config.yaml
d_model: 224
n_kv_head: 7
d_mlp: 576
attn_scale: 0.177
init_std_up: 0.0237
warmup_steps: 265
final_lr_fraction: 0.0
doc_mask: false
train_tokens: 207300000
dataset: "wikipedia_en"
Each number is 500 + 50 x the weight over its row's rms, rounded and kept within 0 to 999. Layers, rows and columns count from 0. Numbers have three digits each. The size before them is the row's rms in percent of the matrix's.

# gate: layer 2 MLP gate, 576x224, rms 0.0434, rows 285-319, columns 168-223
# up: layer 2 MLP up, 576x224, rms 0.0408, rows 285-319, columns 168-223
# down: layer 2 MLP down (transposed), 576x224, rms 0.0367, rows 285-319, columns 168-223
gate285 115:462526501508615514528514424448494589490591499489454584582551497489459462542479566474511473453549501518531425502469498546499468572477474537492551480518536505516477467545
up285 109:513445417467544535508461506399556568449486476507428594506551431490515390501562479488534539357477551540525497473472367545580498588409552527476520567482547594420475528475
down285 102:532513463492568429532476491568515483582532487480510450510453528538523533540493484493465505474530559543434396483535501460441498506426513458485604434627531536455556573559
gate286 111:457456442418498505518567502567540478528590496472505570482529563543373541479419499488481426541519437445430434473496448503496488479561432544512607622458459510543583558508
up286 112:488410439519462507494496478613464424438576572538452480485478469461502514551489507511472532596507564485491455489586464555564586410576485506440539471483597364428468589491
down286 112:464472478428439500437547555534478551463543467528490439501478455495478521553509515400522500482508506358487430457518526555461604450552510529529538545550483440506551581509
gate287 099:539529576601546514538494499493443418584548522523473581580551517513484551494580551506451429338436565519498558512500515507517584467415481537486514517578483458588475455510
up287 104:446541466415519386527428472481485464510507580464415536566517508432524434440477488501477482468492437464389459453476561519582563542497506513488539449575506498530485401450
down287 109:508481480520515628516525581550509445515439470644468544549573528469512417552545507544370484564510549542593504612581495447494461482505449547513480537546499507504546500453
gate288 103:492420506562549569485456515518565433503503460548554574589522516532420553379501486536443552489475470478450473485568408449527451499465578551501608470518409512528502483544
up288 095:496464521480513486495454329436547579492465499433520433431507462543443505471463503530598459542496400417484541448473531507543442548488412528477489572519533554521505581472
down288 096:417491497491377434473530493499404503525489415466427511502512393545511618516383530542541557468477449495620513514416582527585513584449478413508609533505450604550486475493
gate289 099:445472516485553523534555527496399551480517551494521406540491505468474543593548426452585559523491579523466481406435569488452468516479504510528436576509505400425406561483
up289 095:509487584522367516462413530457515466444495419437496538488565551447431538434442625414415474479456593461559458481539435465478479482544569441598589477503438572496535545490
down289 102:478490482487524559449503570505489478565469530465420391557523457412494511536512507478506523520484487583374573575402478510421510548487496546482514440541606568500420482530
gate290 084:482521495528484455510528477457468547530625480537520435503510515473509449409556471548499531508461540565522514524525465508510489466533422495422558498475504492527610498531
up290 099:510499486517505451476505531494412503521554473545560493494517519478539534423526476525454572492578465475587493480552479579535543497463474508518520569482485526535608437507
down290 099:474416441520590413510541517595530506490494525369534467453541595471564465530566555522441424550532516506489453573539463486480483457565462493488546485540489495501414514484
gate291 101:485489472426519518523454402380601477569461558551547495554507456507401486426557478540437524546552551512503526551567510517474509498503532522490561527528482493461517449551
up291 109:506445499508468433572477487536521452435563563463441519532481483452467562482405473513478594500496498486501499454652540441532406554400473419526500570508397432520571433523
down291 108:492556454461513517598480419501504519475532518432567450484429508590491539499434456562485455518424587472395513486469510453455502521531480520500438565400397430456518527529
gate292 095:514550544590584511522518535538389403529500493449510538537511557527592426503532547364418527436510580463476540462400537542457510469464482422493528412453560465478469453530
up292 099:465464452486478501469447515568509435482441528452514523473479516503433601503528452583494515455514399453416531529502590469462432561494471570471538533487427497598577483442
down292 095:458562475495513516538427509488576388479579492531480457613455518500506517560514486421481477433571592460517615567470444554494402477505492502500496505466557521472382438524
gate293 117:530509497563577470468552451476540474603416550530554450517464585456520495550493518491514552509511472531549547453485414470474538453489527465542496512444570511464602440471
up293 112:525438499566501480489512474567532529473489484487558572502554460573558513540428544547567439425447498486456550437541549496462579533457488547488448495572514506545557487529
down293 110:577416508488454513496541498524476540575526550547559440438495507539571517498447462557511490508439517444519394591458554494381471508481397481501491433618526403519478536584
gate294 105:563534409451496469563583530570417502585461511509502492503425511537519522445491476497484473436411512420452480494512510529417506518399510427450508564442458505527503474520
up294 093:554550460471475464535559496571478547407448538466515545501512470441576428485520545436415434465514489459440547459484549529511600445425483414534524477499481549480443428538
down294 095:434499433462547495482421549435467477466471430522495580444536491459492472497474554439522560559472416486467528502467517424495570439517535466580437490626543459513449486573
gate295 116:502483586518503534641549471544547484489493522545504499549396537533472504531505533540466407467505455468492564475443531504513510565558426497464549516520483476491558471460
up295 110:574485431476488427465419504520515480540563567522561596512532478520438434429565511486453588569505584472518461441587462610478537438440494603409534564486459479524480419543
down295 112:490467632453474540631503561580521540523528534574432415610525491602443551511435529438455491527484560470476522548382489461489519504553499534578487474502484513453595419531
gate296 081:543581537398477520485534504510537545475432419545533531504507533585561522334510516554524544491551425569394419517509564397468474567490503409432450534561481458562535397434
up296 093:381518502435599505484512538505543470484540342539574511535439537480537430476440499484449497434442420556542529432467473596610467483469541467504498499481539497405548546460
down296 095:592641560592444479512653381488657567477504577419572520469472456582511550538450564602557502461566455441487503557498475430470533475468529570488507580544518493515432461598
gate297 082:476606488568480553580505489575520447553615532466472493433528517551452532611528454509548405491494511517483397528450440481464537420542465532441551355491493440493466494558
up297 088:454557469360523574562549370569525529496534378505549535548450474570562443372548506445454531463583542452490447465642512488474482542492497536515556609493521552505581501465
down297 085:507544477505564508484530530493507476591490458582510543532535527547498471510451413440433450558439473466458540508442438532471438506538503481495464449488543474491511513335
gate298 111:579612543467452522526515550495493453531527404528443591585486638540555439524463531577576475478442505503433582525484515434485505534406517454520534482516470572539453611498
up298 105:482485538450487399558474485545548523417541511457503420541523466484532562518463465546519508491453535499370560452502533463479438523444553530543463541475502454488558522455
down298 105:473540475532524570442429578498486422532510460535603459483438496530621456506567452467448544572508509570573499484599431488445508434560436482431425473563465522551514436466
gate299 107:472469463487459415503423468495536573528602497521578528490488437538454530488526501514494451473493597478497529427547576460383422554515451458520613593486547567484503514470
up299 105:544528448503546473503559356432454528491483514447501492512595551410465489592458463498573553522521483489558481488408486544604609451566537436568417528529445474552531515506
down299 099:522450534532469501498523471553506529479520526465506484461529469539466499475556487501548496448421428446552531582532536540518630503435555482545438461477480509483572450490
gate300 107:459496473473512533594576473462455500452516550493543497533508522512468501474418526509530392431480521505381505494523537468509560502623487609560519578439555502525538509393
up300 103:491532588505428437378493501545514495540456533507536529447525450502489551465523445473487548522421542602549456430421508544526526476527496508543475592514501537402461529501
down300 106:447480490476575512543529433563476579566584451345503438452492520423398517470517524513542400491543513520528508516529561503436527494454497516500605534468461502532492466567
gate301 123:481519589463645552554499382451587500477514470525518463507524544573453585532509549542456523392573474462435565502479489441460520502589497603431418522470488504535589572539
up301 127:513554543519613534486495427450446462534484485531484525548437541518499513477461482487497502555483505413474477469420462511458425520642526569442506517494482566400532626486
down301 123:562520455594399396489504467518434477506431493496561540510447556470501371546514495537571539435422411585561430412505464538640458505484460409510505489479440539452425550412
gate302 109:586514472506474503495536432592483486451504508419531464480454521532524588504456461523506558605520476464485546455555523428480474462554431476484415534436555448606539464460
up302 104:471455491483505534513495449548483467548471537462610421458452541435471534566528576407615558485577516500606516488554552492418482494592494501501505515468505513427515365508
down302 109:532442529564542451562490573543497455525485512455446489487584565494443559591495540380483520421561418413528505503459489520488522555409427519399515448417431492569586595501
gate303 090:582437543462477417504426529600506411459471493483590511527500455557449566541514525554425493471550476482512465511497557504519449541483536443540455554469428471549529385511
up303 091:483541574489539538525454463468484568515490565384452565446500533468432521438513528473645457510476489413496481461533523491513523465582657535509572553502523388533540510523
down303 095:563535527513456473517534542499586508543494493502524597499510436567485471479525535533443494479580469631501517556488417507474447524448524537425533426443472535402490591455
gate304 110:483468574351572466504565440562531433482468475515677481489547575475515578490504515516440516589465466441507501546492530565431436477510469497448514550517471487453451440500
up304 104:563465569523526454522529435528421477541533521431556476502546536498447532503547551593547448536466428472630524566476474611507573475546461488495595460524423546571485552441
down304 096:491482528538444468492511422475513473572463453368531571476471596513470535466507370499431493565562538506504519497545427489505579383504544520462583469527501517519537585460
gate305 085:444424500536573521492484546488505599510458389527580588594534497473485518455485495472515514547448506488436419519527533505526492594498549511532494533545477515526496494385
up305 092:542590497517441505543470521427592510541530470519442539575610485618408508549482569541586633512401495444572479446435494467528436514451457571537578404540485462559482536495
down305 097:484411483598512548428457568511534492570526453534540554473582501426528549528506511431524513485444529389534381494480436536533467543558512454436458478556531531463478578497
gate306 104:542531505493539531510591504495518505527517449543447471587462429564534481548414599525542445402426524471426509452506498552487480475550496528536639559464584518533495576510
up306 104:526508465500448485555469522486577476526448460427514546454465553446423477512558459546499561546416394483498496487348498515473499513465493504435507498493437491526506463481
down306 101:520448526477472479538513512572423505537506421486580512497505455551465541422461503525551486543449540561489472484486583578518487503514513524503576517461537550408426475531
gate307 089:506521474513579409557483526517403453596527703493424484463449456548515566565529450545480611573469593523481484479420452465496540483509503524507478554537526436588478511550
up307 093:497509452500522427532547559508384523409549470547430562571517503554560541481456446509456621514551435536440589471570485480477458470434497406547506427490456519466486497552
down307 094:447394466448491536599434534479428441567443513425527511535535526429485427559447547436453511509495436530439447470430495542588487440563437419544440458501618574496535508495
gate308 086:469580504479486426463514397457537498535461555480446460501483474467576441483498513456597509534432417440546572426465442566505484475555493464518475494494619464556633551471
up308 089:471517468518407554461461438514537502592545609565587539567457574447544536581513470446445479502452624462463526617479477488541604481501680467542526509490454558552478505391
down308 093:474615490471520461535500454482441560497540548475512417448478467577552552460421465571455481539539577421528539500365438499524566470516480440454486497420487580521567516475
gate309 107:656460537405438577513501431511639455439441450469465505512459535505496453559496582613511505478637396434471563520578528491511431602521479577413463476505417426546517521549
up309 108:516461514459449617483513465451486456487465563451585386486473528480452601541578481527557503524477429419486490494583499517500487500611479535495422505526481500432458551465
down309 109:547486449423559531539423471526458521512537553549491422530477491491549579499503600556438508443528503461553342488465487518530457544486401504451461485278487472534545479443
gate310 099:522549528455542506504505501548496444517594644426542562505562527573490493495543529518502452480529502501543519447473457499475510444532521477507420571571444407503524510500
up310 094:607481527408451503557482507482525533517441463504490451524469524464454553607490508487439431599481472391462492544530594482581532512499516443482473528396491503411612453544
down310 099:518369505511484515522555549479479555530510528499477526402538502557466488486494533498504495506549477498483542466424436405553540487540538461565469444458480389555530525509
gate311 090:552526564676422487578526536560380475447523551529580514464483534526490388453434439541575477471452500423386539464478456572457575503508576525474535472412532495496426526531
up311 094:547470475444407624439511557470440504549462527510435429548475415498413487462548496456583513468540543607510460541438491443445561485477471449489500548621497548502525625434
down311 100:505544560452436524424540524500504387451576444534449510578481487547487536446520552483580428533576550518586463488465518468512396506486548504478642518619588603453599551462
gate312 096:515508556588536491592430564483430465544392564465566485497533546576522553516515430504457498571479485531500525333477513460519543528567566516431528465461529446549478545459
up312 104:557563530518495440538534459476553412568453501561484482460597596522470495458513502543405507509465586535538505430524476461590516584497455516475587469496524454455617554484
down312 107:453566509546456518562474504529564469564445548583526482548547453481423537385560491551491571441508478515413408389443498497509490444550529473461536422607524460492397502469
gate313 123:518460541547485651571481599522464461462467519510560563481531587568456483446551522492616500454476455460492498504499454415545462523432459544534509484515434541529493585522
up313 112:501461548506566583437489524557502469415446605565641467476581542521490530466584551469510458464587518547553512513545359466498536464520465473463469525522451472546431535469
down313 110:511597490500537463427500440553566495564467527528604447493464464440417532501481380395517500439505512496504440503430519549431567526477478549476502435604574560591553479546
gate314 101:572477411480561490442505471540487501604522530500514474561432440502515532603519470493578599539486539465493487458501543552489582460520538512532437540499499507489569475475
up314 110:603533529471527550530479527542489377487627483551478468547483509478483461500524571452638472424497452527480527545487445528523494517486479519504438509522539539482505560488
down314 110:509513516521571557489525598459453431503633455530533544550501446482536548489482429432536540445538611547480467568575477491456436517526430458550566496621513475518466599462
gate315 080:516564458540522646527508551467429545503489459545655548485432489457472586418475549518582565504510478518492433458462514557464515487605577539518503500469490454484470466405
up315 087:470514452540510492523448453547513541549434590477417475465459546477439504670463536578443488523408462508499473479554521550580583530527421519524459480448557529537606492460
down315 083:498536451544499479605471614485394551438448485476527542523462570512526568516453506374460540519454460545521471429399389536565587523515548515519506491437516602502582463459
gate316 094:520601521516514584462561454521462425573533442520518351525500525527566488438462459312519506551521514475503448497568537481521522488529444447564526527504532432382504529551
up316 094:603525352492490562509482439443495533452514618418502439560541443488470484493491534519475554498446476526528476506565426556473524493561547556513509499439448537543513533461
down316 098:454484480513486532469566591497538511557614433429446386420463525477507506528386467453557533485545548511468413516453521498489461491439507423491581490539487552498571545595
gate317 093:446513452475545465503546414559558499489559476419556436521485441456498354435499465457548477524555558448420511471486563454557484547515499473519521505469397460483533381526
up317 093:473503533457517476456537609443426441491520550518476483432566499456535578554479453567509491543461501466545446514427566454379459580542504497456410521517497541457488551475
down317 101:420454592494527529532526480516420495484543532477422479409550507491411518487486589530498554513510583558436577527553496536547545528484515485497508521491528538493551483549
gate318 104:428465524442569444534529464536486569483533437511469523583493508513512443441530532494425503480474486478480461483508482456551568587514499516554539450515486578501493476575
up318 103:573465578567582505488534530452527463416497394513528486451539523545479460497483486493492427500445426550567581637560454484472450478459493543459512441435545469524521534513
down318 109:438567572523530546349466560504512511555446455460508500515442511457483440423504434588525419441493445468445501513523445484490517454513492454448524498284532497506560413538
gate319 088:437504541501453531525527535539538516449627441547473508518574534545484457477453473611440454476564439526405535575458414473524509537460478409559512451484491578486452677537
up319 096:477507538541525513419444503495475483470423463468557443367456460419521478516559530465544542540498455569549461520512624398529506423517451511448595460530472444469501463505
down319 101:514574479546491510434430496476528576562441522559413510582502488472489553459486495528510473467439494537498486481474570576487441499469491520543590581439532440576518507498